Each number is 128 + 32 x the weight over its row's rms, rounded and kept within 0 to 255. Layers, rows and columns count from 0. The size above them is the row's rms in percent of the matrix's.

# layer 3 MLP down (transposed), 384x96, rms 0.279, rows 106-174, columns 48-95
size [ 98  94 102 108 106  89  76 102  98  82  94 123 102 100 118 115  97  88  99  93 113 116  82 102 103 102  88  91 113  94 110  90  95 124 125 102  86  89  96  86 105 120  87  98 109 118  96  90  99 103 105  81 112  92 103  97  91  87  88  99  96  95  87 130  99  89  98 110  84]
[[ 40  87 109 147 192 156 186 119 148 131 116 130 111 118 186  91 161 131 127 133 169  91 135 138 122 148 129 105 119  44  76 104 125 121 158 100 116  95 183 125 138 183 156 153 154 120 157 157]
 [ 97 171 107 173  88  51 140  64  91 140 156  97 120 125 116 132 185 117 149 175 174 103 130 163 126 171 159 137 144 155 159 142  97 162 153  93  35 131 134 136  99 208 155 104 133 103 116 121]
 [153 148  65 116 142  87  36 115 116 158 123 142  97 129  89  76 128  74 161 150  94 125 139 151 175 160 111  86 134 136 196 142  95 107 169 153 157 103 116 159 154 149 163 135  89 137 121 105]
 [137  64 138 190 150 126 124 151 165 138 132 154 165 110 127 110 128 154 150 123 222 101 176  95 165 116 152 119  81 100 100 126 139  92 155  96 146 159 169 150 123 136 185 184 102  66 115 146]
 [112 178 113 118 176 179 101 146 126 123 109  99 141 144 101 132  88 184 160 129 156 159 173 173 152 176 148 101 148 127 101 164  78 110 148 109 203 136 169 129 190 156 128 110 107 169 156 163]
 [ 84 102  90 155 172 134 112 169 126 105 145  88 120  90 139 152  95 152 159 139 146 169 118  90 110 139 104 161 107 149 148 115 129  87  79 110 158 166  84 135 152 160 127  70 117 150 123 114]
 [102 142 129 154 160 103 160  94 146  96 108  87  67 180 161 138 174 148 148 110 151 159  81 148 144 161 156 161 101 126  79 181 146 141 173 114 117 107 125 172  90 124 122 149 106  88  99 140]
 [103 126 168  95 118 116  77 123 134 147 148 109  86 160 188 116 176 138 132 151 136 122 119 118 136 123  74 148 148  51  85 131 113  91 129 129 137 134  76 111  99 149 139 154 110  75 136 170]
 [ 58 114 126 128 134 122 111 116  96 127 120  89 109  64 142 149 115 114 128 175 179 207  85 163 158 163 185 111  99  77 111 143  51 172 140  92 135 139  85 124 153 114 137 123 149  41 128 118]
 [143 124  92 142 121 120 142  91  96 150 171 128 148 161 119 127 181  42 162 137 109 137 106 143 132 160 161 144  76 106  89 149 142 164 154  79  88 160 139 138 145 147 134 145 123  82 150 148]
 [118 108 144  98 167 138 133 133  67 103 116 189 140 103 121 129 168 191 108 100 136 146 160 107 150  73  88 128 123 143  92  75 131 157 153 115 146  89 125 142 130 152  86 110 133  96  78 139]
 [129 131 120 190 145 136  84 129 143 141 149 126  93 123 144 103 162 161 111 159 128 154  98 151 136 115 172 138  96  96 110 125 186 136 160 175  49 145 103 139 143 117  98 158 116 100 170 185]
 [ 63  42 124 126 147  64 156 131 123 154 130 136  75 109 159 144 170  98 144 132 196 144 119 155 183 139  84 110 131 120 126 168 141  72 212 127 116 151 112 141 104 115 113 133  95 153 155 112]
 [ 87 185 148 156 126 144 134 147 128 116 130 130 128 149 134 121 106  98 160 111  99 144 223 141 147 141 128 126  79 114 137 126 103 138 141 159 198 134 179  57 167 129 132 134 124  96 101 156]
 [196 157  89 151 122  69 143  89  89 121 166 176 121 136 113 144 172 121  94 134 152 100  92 136 130 142 134  71 135 155 147 120 140  81 155 148 184 156 152 121  97 130  96 119 109  75 125 154]
 [141 108 163 121 124 157 119 125 113  93  94 123 112 143 171 141  99 174 148 115  98 199 179 178 118  50 118 125 165 111 109 146  95 121 155  95 122 107 114 162  90 200 127  95  94 129 158 184]
 [ 64 178 107 138 103  44 190 113 162 120  62 135 104 138 145 117 142 130 140  95 149 108 184 130 117 146 155 148 105 139 106 141 121 137 126  85 146  50 111 119 101 173 135  93 123  56  72 188]
 [112 147 135 115 112 188 172 134  92 165 107 129 112 142 139 114 182 146 205  95 131 103 148 177 107  97 168 109 152 113  88 113 204 209 140 174 114 150 121 149 123 174 138 128 108  79 199 128]
 [193 158 108  83 105 151 104 130 134 141 107 147 124 106 130 119  95 200 174 127 143 182 127 159 147 140  87  22 154 151 136 116 106 124 203 138 169 102 160 179 128 155 136 126 146  73 116 115]
 [156 100 124 120  84 140 129 161  74  53 157 121 132 126 139  78 106 126  94 122 203 116 151  84 116 132 150 108 138 150 107 203 145 151  90  80 142 170 158 143 151  81 124 157 166 213  95 143]
 [139 114 139  95 115 117 150  79 120 149  98 126 172 123 137 164 129 132 118 137 127 124 106 123 110 162 142 142 106 124 146  83 114 144 109 141  92  91  42 139 127 142  88 179  78 162 121 136]
 [178 105  44 152 124 131 121 116 130  96 100 130  97 137 152 121 132 122 120 135 167 156 126 158 137 141  86 103 108 210 102 113 137 160 130 175 164 164 162 125 131 154 162  93 142 129 159 210]
 [106 123 186 151 205 133 178 141 113 110  76 132 164 194 151 149 157 171 159 123 115 126 190 160 131 110 136  84 138 165 138 110 107 122  59 136 164 110  77 166 104  58 144 113 112 145 124  63]
 [140  89 155 178 117 184 136 148 213 206 151 140 158  80  71 120 140 106  97 129 120 151 105 181 189 113 100 104 122 121  93 111 112 114 135 142  79 112 103 148 124 169 121 151 140 155 127  91]
 [117 125  95 110  91 128 133 156 114 170 107 111 110 178 133 104 137  99 162 140 153 144 194  82 138 171 163 145 139 153 136 103 110 157 140  97 152  57 184 117 110 134 119 164 134 141 184 153]
 [185 151 158  91 168 102 146 142 156 138 108  97 147 170 129 144 183 134 105 203 115 134 155 182 169 112 115 125 132 105 130  72  88  74 125 184 166 138 128  94  87 121 129 136 122 158 156 183]
 [ 88 153 121 149 127 149 164 122 106 132 133 136  53 156 106 154 123 113 141 172 159 108 103 134 173 140 122 112  43 224 172 119 172 160 164 150 132 178 109 149 134  60 151 154  98  81 138 122]
 [124 120 179 146  99  49 130 132 140 102 128  90 109 165 140 150 138 105  76 167 113 127  88 120 108 139  62 161 136 146 132 139 136  43 152 177  85 130  95 107 109 113  93  85 120 165 145  83]
 [182 136 143 166 126  91 137 121 142 132  78  89 127  99 136  75 152  96 158 174  90  90 151 106 139 146 179  75 188 121 133 120 164 156 128 145 175 120 102 144 103 133 154 150  89  91 130 185]
 [138 168  83 144 150 160 116  99  61  73  93  88 147 127 126 128 127  76 130 126 109 112 187 157  87 161 114 145 114 121 125  87 153 148 129  86 142 103 156 101  95 193 127 169 124 173 186 101]
 [102 160 131 112 120 133 130  98 133 101 163 156 186  80 123  89 106 159 167 129 139 119 143 175  79 137 100 185 104 157  98 120  98 153 173 105  63 128  77 153 110 169 159 109 124  98 120 189]
 [115  47 162 125  84 122 116 168 151 118 113  97 119 119 121 122  54  66 145 110  66 140 130  98  66  82 112 106 120  95 145 112 121  93 139 129 175  85 121 118 165 148 168 103 112 138 138 177]
 [129 156 154 135  83 138 152  55 111 131 121  89 163 132  98 100 132 138 186 151 127 147 116 129 123 118 116 138 110 151 169 163 111 200 149 161  79 108 112 179 144  72  81 140 139  79 109  46]
 [142  76 162 199 167 104 149 123 168 135 101 136 164 122 156 124 182 186 122  88 101 132  70 107 149 118 138 118 154 105 109 125 179 156 151  71 118 132 149 148 114 114 188 145 131 112 109 100]
 [ 95 178 123 152 178 144 139 116 131 137 144 145  99 113  96 159 112 135 117 101 165 122 164 154 211 144 116 121 106 154 128  87 141 151  65 167 109 189 121 143 116  89 151 102 150  87 126  84]
 [114  88 142 151  55 110 148 125 166 103 128 122 127 118 155 151 109 206  86 129 145 144 178 140  95  88 131  41 145 217 113 161  81  84 172 137 124 121 170 101 111 143 136 107 127 166 137 145]
 [146 111 131 143 150 151 124 189 103 135 120 153 152 128 125 135  82 100 167 142 144 123  40  92 119  95 106 113 187 117 153 152 153 125 137  66 149 150 185 111 145 121 134 140  47 167 115 180]
 [ 65 111 147 123 164 122 117 147 172 156  64 149 117 124 118  97 130 134 161 181 105  77 109 143  60 127 100 173 177 164 101 133 108 120  82 203 133 120 147 140 121  96 183 150 146 160 106 133]
 [108 119 152 115 100  98 174 126 150 169 124  87  43 144 150 173 116 145  92 152 111  44 121 161  89 171 108 168  70 129 109 170  84 133 132 174 135  66  68 125  55  92 172 136 129 125 171 103]
 [109 142 173 101 163 156  77  62 166 114  27  84  73 193 123 118 151 123 108 104 107 102 145 170 139 165 167 133 130 137  88 106  65 142  88 157 131 147 114  97 148  94 116 127  70 104 117 113]
 [124 162 101 179  44 116 143 133 135 145 156 156 133 112 158  81 121  91 160 133 128 146 171 199 128  85  92  83 101 137 169  87 144  80  75 126 125 135 154 104 155 131 179 141 129 186  91 164]
 [111 144 155 131 175 138  93 102 141 180 198 129 134 114 125 149 130 173 180 132 131 144 125 136 121 122 156 166 147 126  76  64 136 186 119  91 169 144 183  92 147  99 127 139 152 158 140 160]
 [128 176 187 177  96 129 140  91 129 165  58 144 107 108 134  85 183 144 143 138 163 113 157 125 153 116 114 120 126  79 112 161 136 162 192 138 109 164 180 160 109 173 126 103 124  85  68 118]
 [128 147  57 152 104 120  87 122 112 128 119 110 121  97 170 158 190  79 139 126  63  74 117 142 168 118 155  80 175 162  95 110 142 118 180 134  81 122 168 115 147 141 187 141 162 140  75 131]
 [ 44 140 132 154  84 141 104 133  95 112  80 155 101 148 123 128 137 206 128  83 168 170 165  99 129 152 144 142 136  93 102  68  92 156 151 149 104 144 104  98 179 118 123  59  96 143 140 144]
 [169 142 175  99 135 160 114 140  98 164 113  69 116  83 117 107 184  56 151 122  95 105 132 119 124 172 130 168 142 125 203 124 110 160 114 144  95 143 127 148 131 113 155 121 144 157 172 151]
 [110 141 112 114 160 148 188 124  81 109 107 137 131 114 104 158 139 110 150 125 103 142 214 149 172 140 137 120 170 190 144 113 180 148 104  87  78 108 109 150 157  80 100 111 157 144 135 138]
 [131 139 137 131 114  96 131 185 149 143  93 172  88 105 109 155 134 155 136 143  91 148 109 148 114 168 162 121 148 134 113 136 156 196 144 175 137 172 133  87 198 115 158 142 139  79 123  87]
 [131 120 134 109 110 100 108  89 159 141 134 128 110 160 119 132  93 145 145 138  79 101 121 143  99 110 137 157 108 137  66 107 217 118 110 151 102 147 140  92 126 181 131 129 133 174 135 102]
 [ 78 107 120 126 123  82 136 136 188 146 119 115 148 125 146 146 123 129 136 167 175 112  31  86 147 129 120 161 149 161 173 123 166 133 142 102  61 118 130 118  66 162 136 129 109  96 135 160]
 [ 74 115 110 100 114 160 103 105 130 163 123 147  94 143 125  91 139 107 128 109 151 133  42 158 180 105 165 173 133 106  51 142 110 189 134 119  89 154 108 105 126  84 114 101 150 123 106 110]
 [ 97 147 151 158 123  72 150  43 116 128 122 134 108 123 177 104 175  95 113 129  95 120 168 186 146 157 170  83 100 137  85 124 105 198 158 133  93 103 118  83 144  62 115 175 124  78  82 141]
 [138 131  96 152 155 135 115 149  91 140 144  87 156 106 205 145  82 134 124 114 121 126 122 122 226 111 121 116 138 138 147 168 133  92 130 162 116 109 163 120 121  87 126 107 157  51 178 119]
 [119 132 128 107 139 101  96  79 142 119 104 135  57 101  94 109 139 157 144 157 152 148 109 173 112 117 159 111  70 115 124 117 105 104 186 194 120 147 179 171  25 110 139  91  95 118 148 156]
 [171 129 143 108 176 107 157 137 154 140 142 159  79 142 100 141 223 144 112  92 116 184 210 131  62  62 135 132 129 209 116  96 152  79 118 204 154 164 140 167  91 112 104 125 160 101  96 136]
 [113  87 146 147 112  96 157  90 163 159 100 156 137 113  84 180  77 140 153 162 170 139 206 121 101 135  89  90 153 140 124  70 152 128 139 109 116 123 126 109  77 156  96 168  55 171  80 165]
 [164 122 120 163 136 189 150 137 129  78 171  81 154 154  96 118 106 135  79 158 172 101  71 153 148  89 116  90 134 133 127 151 135  47 155 149 180 100  88 128 131 129 138  91 170 147 120  85]
 [ 90 159 121  70 171 142  99  78 144 143 155 103 110 101  80 138  81 107 133 101 196 122 164 150 130 159  90 183 114  88 164 119 114  83  98 153 138 179 119 155 166 158 126 150  99 138 108 146]
 [ 93 159  97 128 122 135 135  79 150 159  64 111 123 123 159  92 138 131 130 177 157  47  91 142 153 140  99 135 161  94 132 100 142 144 193 145 158 118 151 144 118  95 173 134  81 129 126 175]
 [113 194 134 155 113  63 126 100 128 137 162 107 165 106 110  84 186 188 167 127 113 101 110 132 134 109 155 113 109 131 129 117 117  92 122 125 150 101 139 132 110 143 129  47  91  94 179 139]
 [144 156  99  94 131 166 119  35 156 139 183 116  95 107 152 120 122  97 150 149 165 141  90 146 148 178 137 159 141 137 149 143 102  93 106 113  88 139 162 145 102 167 140 134 120 146 132 188]
 [103 101 124 173  93 107 100 141  96 121 117 144 168 131 130  84 145 102 133 129 151 102 128  93 131 115 133  82 129 155 152 131 136 124 127 180 157 137 162 141  57  45 132 170 136 148 148  40]
 [130 178 167 164 128  83 171  93  87 110 106 132  61 123 165 143 116 223 115 158 106 141 180 150 208  83 152 157 129 141 157 106  89  94 147 154 128 114 139  62  80 141 120 175  95 149  86 115]
 [ 78 137 171 142 181 132 131 129 114 124 133 147 133 107 128 104 102 103  79 119 112 121 150 117 127 146  67 148 200 128  96 109 142  69 173  87  97 205  88 173 110 114 126 154 123 159 129  93]
 [153 122 197 145 128 108 126 107 120 147 105 149 145 181 151 159  98 141 143 155 148 140 179 159  97 128  96  97 124 170 152 133 116  95 121 158 106  65 171 145 147 184 167 177 134 174 190 121]
 [125  95 126 189 175 252 127 133 162 228 110 124 132  67 109 125 114 137 172 168 138 141 178 124 205 130 111 109 154 132 145  85 119  88 100 129 179 150 168 135 103 147 135 181  50 119 118 154]
 [201  98 195 123  72 133  83 130 120 105 159 133 115 107 106 185 135 141 112  90 190 113 171 134 155 173 135 113  93 148 113  91 132 135 140 129  84 169 156  71  75 156 147 113 121 160  94 153]
 [ 20 113 116 179 151  90 104 129 107 171  80 167 103 121 161 134 124 125 123 170 139 139 195 129 149  68  95 140 121 196 110 107 143  76 101  91 100 129 111  98  70 122 109 116 111 100  88 145]
 [163 179 146 146 118  97 145 100 120 122 109 122 125 162 149 120 139 108 188 151 129 133 203 124 160 107 129 104 134 111 183 116 119 120 198 176  96 107 155 173  78 110 117 181  78  61 146 145]]
# layer 3 MLP up, 384x96, rms 0.231, rows 107-175, columns 48-95
size [107 101 106 115  82 114  91 111 103  74 115  95 110 116 118 117  89  98  77  97 110  89  97  93 108  92  85 105  89  88  78 101 101 120  89  70 103  96  94 104  95  95  99 102 103  91  77  87  95 106 127 106  92 107 108  70  98 100  90  97  93 104 123 102  92  91 113 114  82]
[[150 141  90 139 102 109  82 111 110 132 168 149 115 160 122 136 174 116 175 235  74 115  86  96 109 178  74 105 114 110 148 107  95 145 151 167 104 121 120 121 113 105 179 150 187 149 125 118]
 [123  49  80 113 103 117  97 192 147 136 186 130 111 195 143 120 165 168 128 130 171 131 178 149 113 148 138 162 110 156 151  97 176 133 123 167 125 101  80 164 149 132 136  85  90 133  92 103]
 [107 104 195 147 105 165 147 147 126  85 140 107 174 147 183 112  82  86 166 119 141 133  76 134 213 155 108 149 166  62 125 183 138 160 117 107 147  68 109 109 108 100 160  92 122 136  78  83]
 [155 102 145 165 133 145 153 160  87  67 189 121 119 100  85 134 155  68 120 107 101 115 102 150  59 194 146 162 116 110 111 125 110 146 119 100 109 109 128 183 194 182 140 149  53  93 145 157]
 [ 96 115  74 108 143 141 139 145 140 176 155 169 107  69 167 132 137 176 144  51 166 165  94  88 150 133 112  79 112 141 133 149 125 123 130 177  91 125  72 133 156 147 130 118 181 111  85 110]
 [201 155 141  95 118  64  66 190  98 168 105 163 119  83  99  94 108 133 122 108 138 134 132 122 148  95 101 115  70 146 184 112 169 121  97 134 110 159 151  38 148 121 180 151 194 152 146 165]
 [ 99 167 125  76 146  99 113 104 107 156 173 149 126 150 187 174 183 102 186 116 149  93 110 143 175 131  98 148 111 140 120 139 130 151 151 140  92 123 148 144 142 133 111 146  86  88 148 163]
 [153 149 120  80 126 108 142 154  76 109 139 116  53 114  99  67  42  88 127 142 113 193 157 128  90 176 143 133 190 116 152 131 143 113 112 110 200 141 116 136 180 111 181 166 122 118 121 134]
 [ 81 151 139 120 170  78 136 151  92 152 103 127 159 114  98 110 130 101 147 122 148 130 123 151 135 124  32  59 136  79 117  87 176 161 124 159 114  98 176 110 190  90 152 119 112 165 162 166]
 [179 136  78  35 135 117  98 108 167  67 102 150 108 131 118 154 155 101 163  86 108 111 111 141 153 138 100 108 114 143 165 112 177 142 114  80 111 117 176 111 127 146  67 131 168 139 139  94]
 [151 159 114 161 105 147 126 101 130 102 131 132  91 131 141 117 127 128  86 158 110 130  85 172 134 147 112 127 143 129 129 142 194 125 164 126 161  82 139  86 179 103 186 123  82  42 138 138]
 [172  60 149  75 109 160 119 130  94  97  90 137  97  99 157 108 129 149  96 143 152 161  27 148 161 126 118 136  86  81 141 158 171 153 177 134 182  87  93 119  94 104 148 148 154  97 132  93]
 [155 148  56 149 100 163  70 128 139  88 141  84 105 160  44 154 157 163 147 104 125 124 122 146  95  84 122 160 161 117 154 118 134 119  86 171 133 121  78 166 114 147 123 109 134 116 151  99]
 [123  85  50 177 130 125 159 132 112 130 100 169 101 140 139 161 135 161  97 109 160 112 131 103 170 188 177 105  98 142 138 147 160 137 182  82 157 149 129 161  99 104  95 114  53 135 103 173]
 [ 56 128 153 156 125 104 138 123  92 119 192 122 158 125 155 121  70  88  93 120 151 157 139 182  89 187 157 130 121 119 128 173 131 141  99 139 174 135  77  62 134 143 178 126 146 111 209 157]
 [121 122 170 101 120  70 115 175  86 163  78 114 188  93 170 137 124  47  89 136 205  84 117 125 112 140 142 145 114  89 137 161 115 171 122 124 142 110 141 164 160 116  46  96 145 110  90 161]
 [144  68 159 109 128 157 123 138  94 116  99 128  65 134 137 112 119  73 156 114 142  91  86 149 150 179 135 136 129 139  97 123 217 106  98  95 115  68 130 146 162 128 135 170  96  86 110 105]
 [135 127 117  85 109 188 133 126 107 168 113 139 105 113 139 116 145 137 144  87 120 117 115 126 110  97  84 110 157 117 151 126 166 125 138  87 159 108  96 207 183 131  99 141 144 109  98 100]
 [144 116  99 164 131 129  83 116 106  92 133  80 116 144 104  66  71 140 163  98 143 157 133 151 128 134 152 114 180 105 112 141 136 117 102 185 155 111  90 126 139 114 179 121 104 174  79 152]
 [148 114 100 156 107 128 119  70 144 150 102 144 141 129 158 140  91 137 171 130 147 155  76 130 132 132 116 110 104 160 132 101 127 169 143  66 127  43 159 126 194 134  20 137 131 142  90 107]
 [179 157 112 121  90  50 122 132 155 159 164 126 116 166 102 161 109 140 129  64 118 117  94 136 110 121  70 147  88 151 125 117 114 132 101 138 161 121 185 119 103 117 120 141 208 143  98 167]
 [121 167 111 201 163 184 101 158 120 137 153  81 169 117  82 196 184 112 188 130 143 146 146 168 130 194 135 111 119 157 147 133 107 143 143  72 152  81 105 143 167  95 115 135 146 116 175 139]
 [152 141 137 171  85 105 159 154 181 120 147  87 141 119 134 169 171 110  93 102 202 149 109 169 143 104  72 107  81 138 137 105 148 106 166  93 119 126 120 168 141 108  96 100 127  87 108 171]
 [147 147  34 129 108 138 176  97  89 139 131  84 167 125  99 182 106 119 159  60 146 144 154 128 136  74 115 119 132  87 196 133 149 161 108 115 164 113 134 215 147 100 176  95 116  95  99 136]
 [122 144  83 159 100 161 174 202  77 149 145  69 103 129 180 152 150  98 117 128 141 104  85 217 150 170 120 179 138 162  78 162 185 123 146 172  76  67 121 147 125 123 119 128 119 156 129 167]
 [173 133  91 158 180 168 136 126 171 158 168 117 139  86 127 149 133 103  83  98 156 122 159 136  56 121  92 122 109  74 131 127  68 131  99 107 130  72 145  88 166 140  80 130 168 177  88 134]
 [ 59  97  84 112 140 114 108 142 166  86 101 141 182 161 144 115 183 107 124  99 139 216 131 179 164 171 147 114 103 165  94 115 136 113 119 160 119  91  75 158 132 119 110 116 104 105 144 202]
 [136 125 116  92 104 111 110 145 107 102 104 192 150 162 110 148 153 133  86 100  95 155 104 168 132 131 109 153 145 115 170 142  88 142 103 225 111 134  57 167 119 104 141  62  78 146 124 116]
 [ 71  89 143 155 160 142 122 173 148 139 158 131 128 146  87 142 169 108 136 142 112 151 110  75 115 122  94  56 204  88 145 174 123 177 121 134 140  93 114 110 146 110 121  97 102 155  95 139]
 [137 152 176 156 138 133  65 160 133 142 139 114 106 107 163 141 144 112 227 177  94 122  97 179 138 184  98  97 106  65 143 132 167 167 162 146 154 135 170 146  82  83 122 100 113 104 144 159]
 [143  98 119 113 117 134 100 127 101 204 103 130 146 140  91 106 185  80 162 132 182 126  85 178  70 126 135 133 137  95 142 152 168 137 170  90 130 144 115  81 151 112 120  39 203 125 109 164]
 [125  89 144 146  96 174 123 169 138 143 120 114 180 119 148 183 178 166 134 123 150 138 130 147 144 109 139 151 102 116 129 146  84  72 122 114 143 147 135 132 100 146 110  78 125 104 174 149]
 [144 131 158 147 122  95 101 168 103 208 144  81 130 119 108 163 131 105 123 157 106 155 106 123 136 115 117  59 100 117 104 137 167 108 145  58 155  55 142 158 146  79  91 131 139  92  89 120]
 [186 122  83 175  98 125 160 141 120 156 183 132 145 112 165 118 156  86 141 101 120 146 103 162 158 161 102 128 120 167 180  99 113 120  53 119  76  94 144 149 129 148  85  93 168  87 106 120]
 [ 84 172 136 210 152 145 127 165 163  98 154 113 123 153 133 147 111 142 119 131 130  73 110 136 168 117 134  98 146 123 134 189 114 146 174 137 146 105 132  94 162  74  96 136  91  70 121  72]
 [101 106 124 135 135  82 124 179 108  72 142  83 126 167  62 142 162 134 156  86 111 106 115 127  93 143  90  70 144 132 159 102 135 103 142 133 170  92 119 124 112  62 119 164 169 143 112 114]
 [107 213  98 102 151 143  95 120 142 147 129  70 159 116 124  86 206 145 160  59 175  96 157  96 127 100 100 129 102 119 172 146 135 132 173  80  94 115 140  90 121 135 120  96 129 130  99 154]
 [165 135 111 132 120 161 131 161 104 169 138 138 113 172 144 103 150 127 134  78 196  83 149 151 192 169  62 160 144 118 191 124 154 126 131 100  88 128 109  97  84 106 141 125 160  91 185 141]
 [171 115 104 136 109 122 150 154  61 123 194 201 199  87 129 177 132 132 110 133 141 107 118 138  90 125 103 160 160 129 230  73 150 153 120  92 127 128 149 125 146 120 120 126 184 142 115 151]
 [101 144  86 127  36  56 184 128 158 185 150 102 126 145 159 153 109 104 123 102 137 163 132 115  96  92 140 159 108  88 147 150 105 152 109 126 105  86  95 101 147 120  99 104  99 134 108 160]
 [ 80 117 124 115 126 125 160 151 147 104 163 130  61 134 120 142 148 136 119  79 118 147 132 155 123 118 117 103 171  98 171 158 155 162 107 116 212 101 129  53 124 100 124  98 132  87 172 137]
 [163 155 107  96 112 117 123 165 108 106 118  90  83 148 141 120  70 141 152 148 123 158 127 130  97  46 193  61 103 133 160 167 103  99  83 147 167 153  92  81 129  74 156 172 124 140 165  88]
 [153 101 110  81 132  91  95  85 114  76  82  99 157 119 164 160 157  50 121 148 138 152 103 129 143 137 142  67 148  88  79 131 124 139 111 107 140  82 109 135 121 156 166 181 129  76 134 192]
 [142 136  94 112  92 151  92  92 158  62 141 102 140 155 181 159  97  88 109 153  98 118 125  77 107 154 154 109  57 135  87  86 120 155 149 154 123 108 139 119 196 140 120  72  89 163 123 116]
 [108 128 140 113  80 106  92 115 114 106 131 110 145  79 100 127 173 107 117 150  60 179 120 192 137 180 121 142 147  96 125 138 106 174 124 141 127 128 154 107 134 112 114 124 121 114 162 111]
 [161 199 101 166 118  75 137  94 131 181 160 134 219 114 119 118 100  71 119 169 145 131 154 157  99 162 170 135 102  76 174 147 114 161  55 107 152 122 120 155  99 126 105 101 205 160 149 114]
 [138 147 129 111  94 177 180 110 146  80 133 128  70 143  90 161  85 143 185 126 117  93  68 119 117 141 107 132 129 126 171 164  94 124 109 133 116 229  93 145 208 115 217 102 129 171 161 149]
 [ 96 104 122  68 123 108 102 159 142 114 148 144 153 149 200 148 120  80 175 102 109  89 114 177 162 125 125 139  85 189 137 104 198 122 145 135  91 117 118  60  92 107 111 113 152 104 112 141]
 [114 123 126 141  55 165 135 182 166 129  90 137 134 113 162  89  95 157 203 171 139 113  96  80 108 159  74 105 129 153 163 142 168 117 162  95 105  86 160  76 122 119 108 121 105 108 152 134]
 [143 149 137 147 121 109 147  84 124 121 167 112 155  88  59  64 120 124 112 137 186  95 157 143 154  70 111 157  91  98 121 110  97 167 151 119 176 127 108  94 102  95 132  95 207 167 103 132]
 [136 139  88 122 138 177 179  93 163  59 161 109  69 175  98  72  97 127 130 139 155 102 147 156 122 122 107 154 114 149  91 100 120 131 136 117 120 111 108 158 129 159 132 111  96 118 116  75]
 [149  66  86 144 131  69 176 145 104 103 196 150 177 161  94 195 107 100  77 155 123 147 113  70 105 125 144 152 166 143 155  91 116 133  30 108 158 111 152 134 139 127 178 150 147 158 116 134]
 [115 152 103 127 170 100 118 126 101 144 128 103 133 109  86 144 170 139  78 129 133 106  94 162 154 113 110 170 115 102 143 123  98 163 135 207 164 145  61 159 119 120  92  93 163 132 110 137]
 [ 89 113 151 145 144 118 142 130 147 128 183 166 104 109  78  40 128  78  72 103 117 131 144 119 142 168  93 126 115  90 148 129 156 178 125 112 149 120  99 220 140 116 119 104 149  84 107 102]
 [188 166 132 115  67 130 131 165  97 130 176 109 134 159 132 137 122  86 139  33 166  61 155 175 143  92 169 100  82 106 165 116 133 175 109 109 168 157  97 116 123 154 119  52 147 107 164  92]
 [127 122 162 134  94 136 106 115 145 141 193 186 143  80 143  92 151 123 122 135 129 131  68 129 170  98 136 132 171 145 133 168 107 107 119 145 110 104 211  87 104  93  64 115 172 153  87 115]
 [112 165 116 122 103 163  95 150 128 113 161 116 151 196 187 132 112 139 151 125 158 150 116 154 144 198 145 139 183 187 172 140 114 135 117 127 217 127 131 133 136 110 168 129 123 137 134 106]
 [100 158 199 124 114 133 103 148 140 122 144 135 158  93 142 119 152  99 109  97 133 148 162 137 124 125 132 174  57 130 146 153 150 114  72  91 108  82 117 150 165 163  88 130 142  77 127 105]
 [175 146  89  97 113 134  96 147 156 172 124 144 139 151 143 110 122 149 110 150 123  98  92 151  69  88 114 135  79  50 145 170  79 159 137 168 139 106  62 104 114 127 115 112  83 133 163 138]
 [ 88 122 120  81 151 148  98 108 122  88 128 145 137 143 174 132 151  90 124 107 163 215 103  93  93 124 142 116 146 109  88 171 150 115 118 145 168 173 143 144  96 162 135 150 158  65 176 175]
 [158  89 157 100 112 185 134 134 125 160 122 107 166 159 161  77 106 146 150 135 138  91 125 108 157 188  90 220 127  90 100  67 123 128 121 117 111 106 108 120 146 195 141 141 137  89  99 110]
 [183 156 123 175 151 237 126 154 179 133 199 190 105 145 102 140 149 156 120  78 103 117 112 120 107 120 131 130 132 120 126 152 116  98  97 150 143 133 193 126 143 163  85  80 160 151 125 127]
 [167 126  83 133 101 118  74 185 159 189 146 150  69 165  98 137  95 188 130 158 141  95 119 110 127 143 142 101 183 116 148 122  96 183 105 106  83  83 161 140  97 118 115 137 142  92 133  88]
 [141 115 129  91 103  83 155  62  80 125 131 130 143 143 105 152 120 131 134 106 135 142  93 137 166 121  86 166 148  97 181 144 189  97 149  64 163 149 144 126 148  97 167 145 147  67 128 114]
 [ 90 170  70  97  95 108 109 180 158 102 194 166 190 142 160 146 135 128  88 127 132  81 135  79 117 133 123 102 144  91 127 125 125  97  84 152 127 118 114  68  97  81 120 132 139 174 133  94]
 [137 132 122 110  98 104 126 161 140 115 130 132  77 182 131 159 108 121  84  98 166  71 105 118 118 182  95 116 103  65 103 167 164 113  72 136  75 173 108 108 204 141 103 110 181 146 181 116]
 [186  91 125 103 136  93 133 171 151  81 179 116 121  94 145  48 103 139 173 155 108  77 106 169  77 139 127 103 202  80 133 150 127 140 128 110 137 126 163  95 131 104 161  95 114 184 133 119]
 [ 71 145 133 110  93  97 100 147 119 108 129 113 170 106 128 140 100 155  68 142 153 158 136 155 114 171 146 158 111 144 135 121 152 114  53 114 130  97  86 146 188 121 102  77 125 215 112 125]
 [136 125 128 163  97 161 113 112 103 130 140 101  77 156 115 139  60 124  83  63 145 119  96 137 132  97 118  84 134 132 118 142 121  99  90 168 118  98 112 149 158 151 152 164 203  99 110  94]]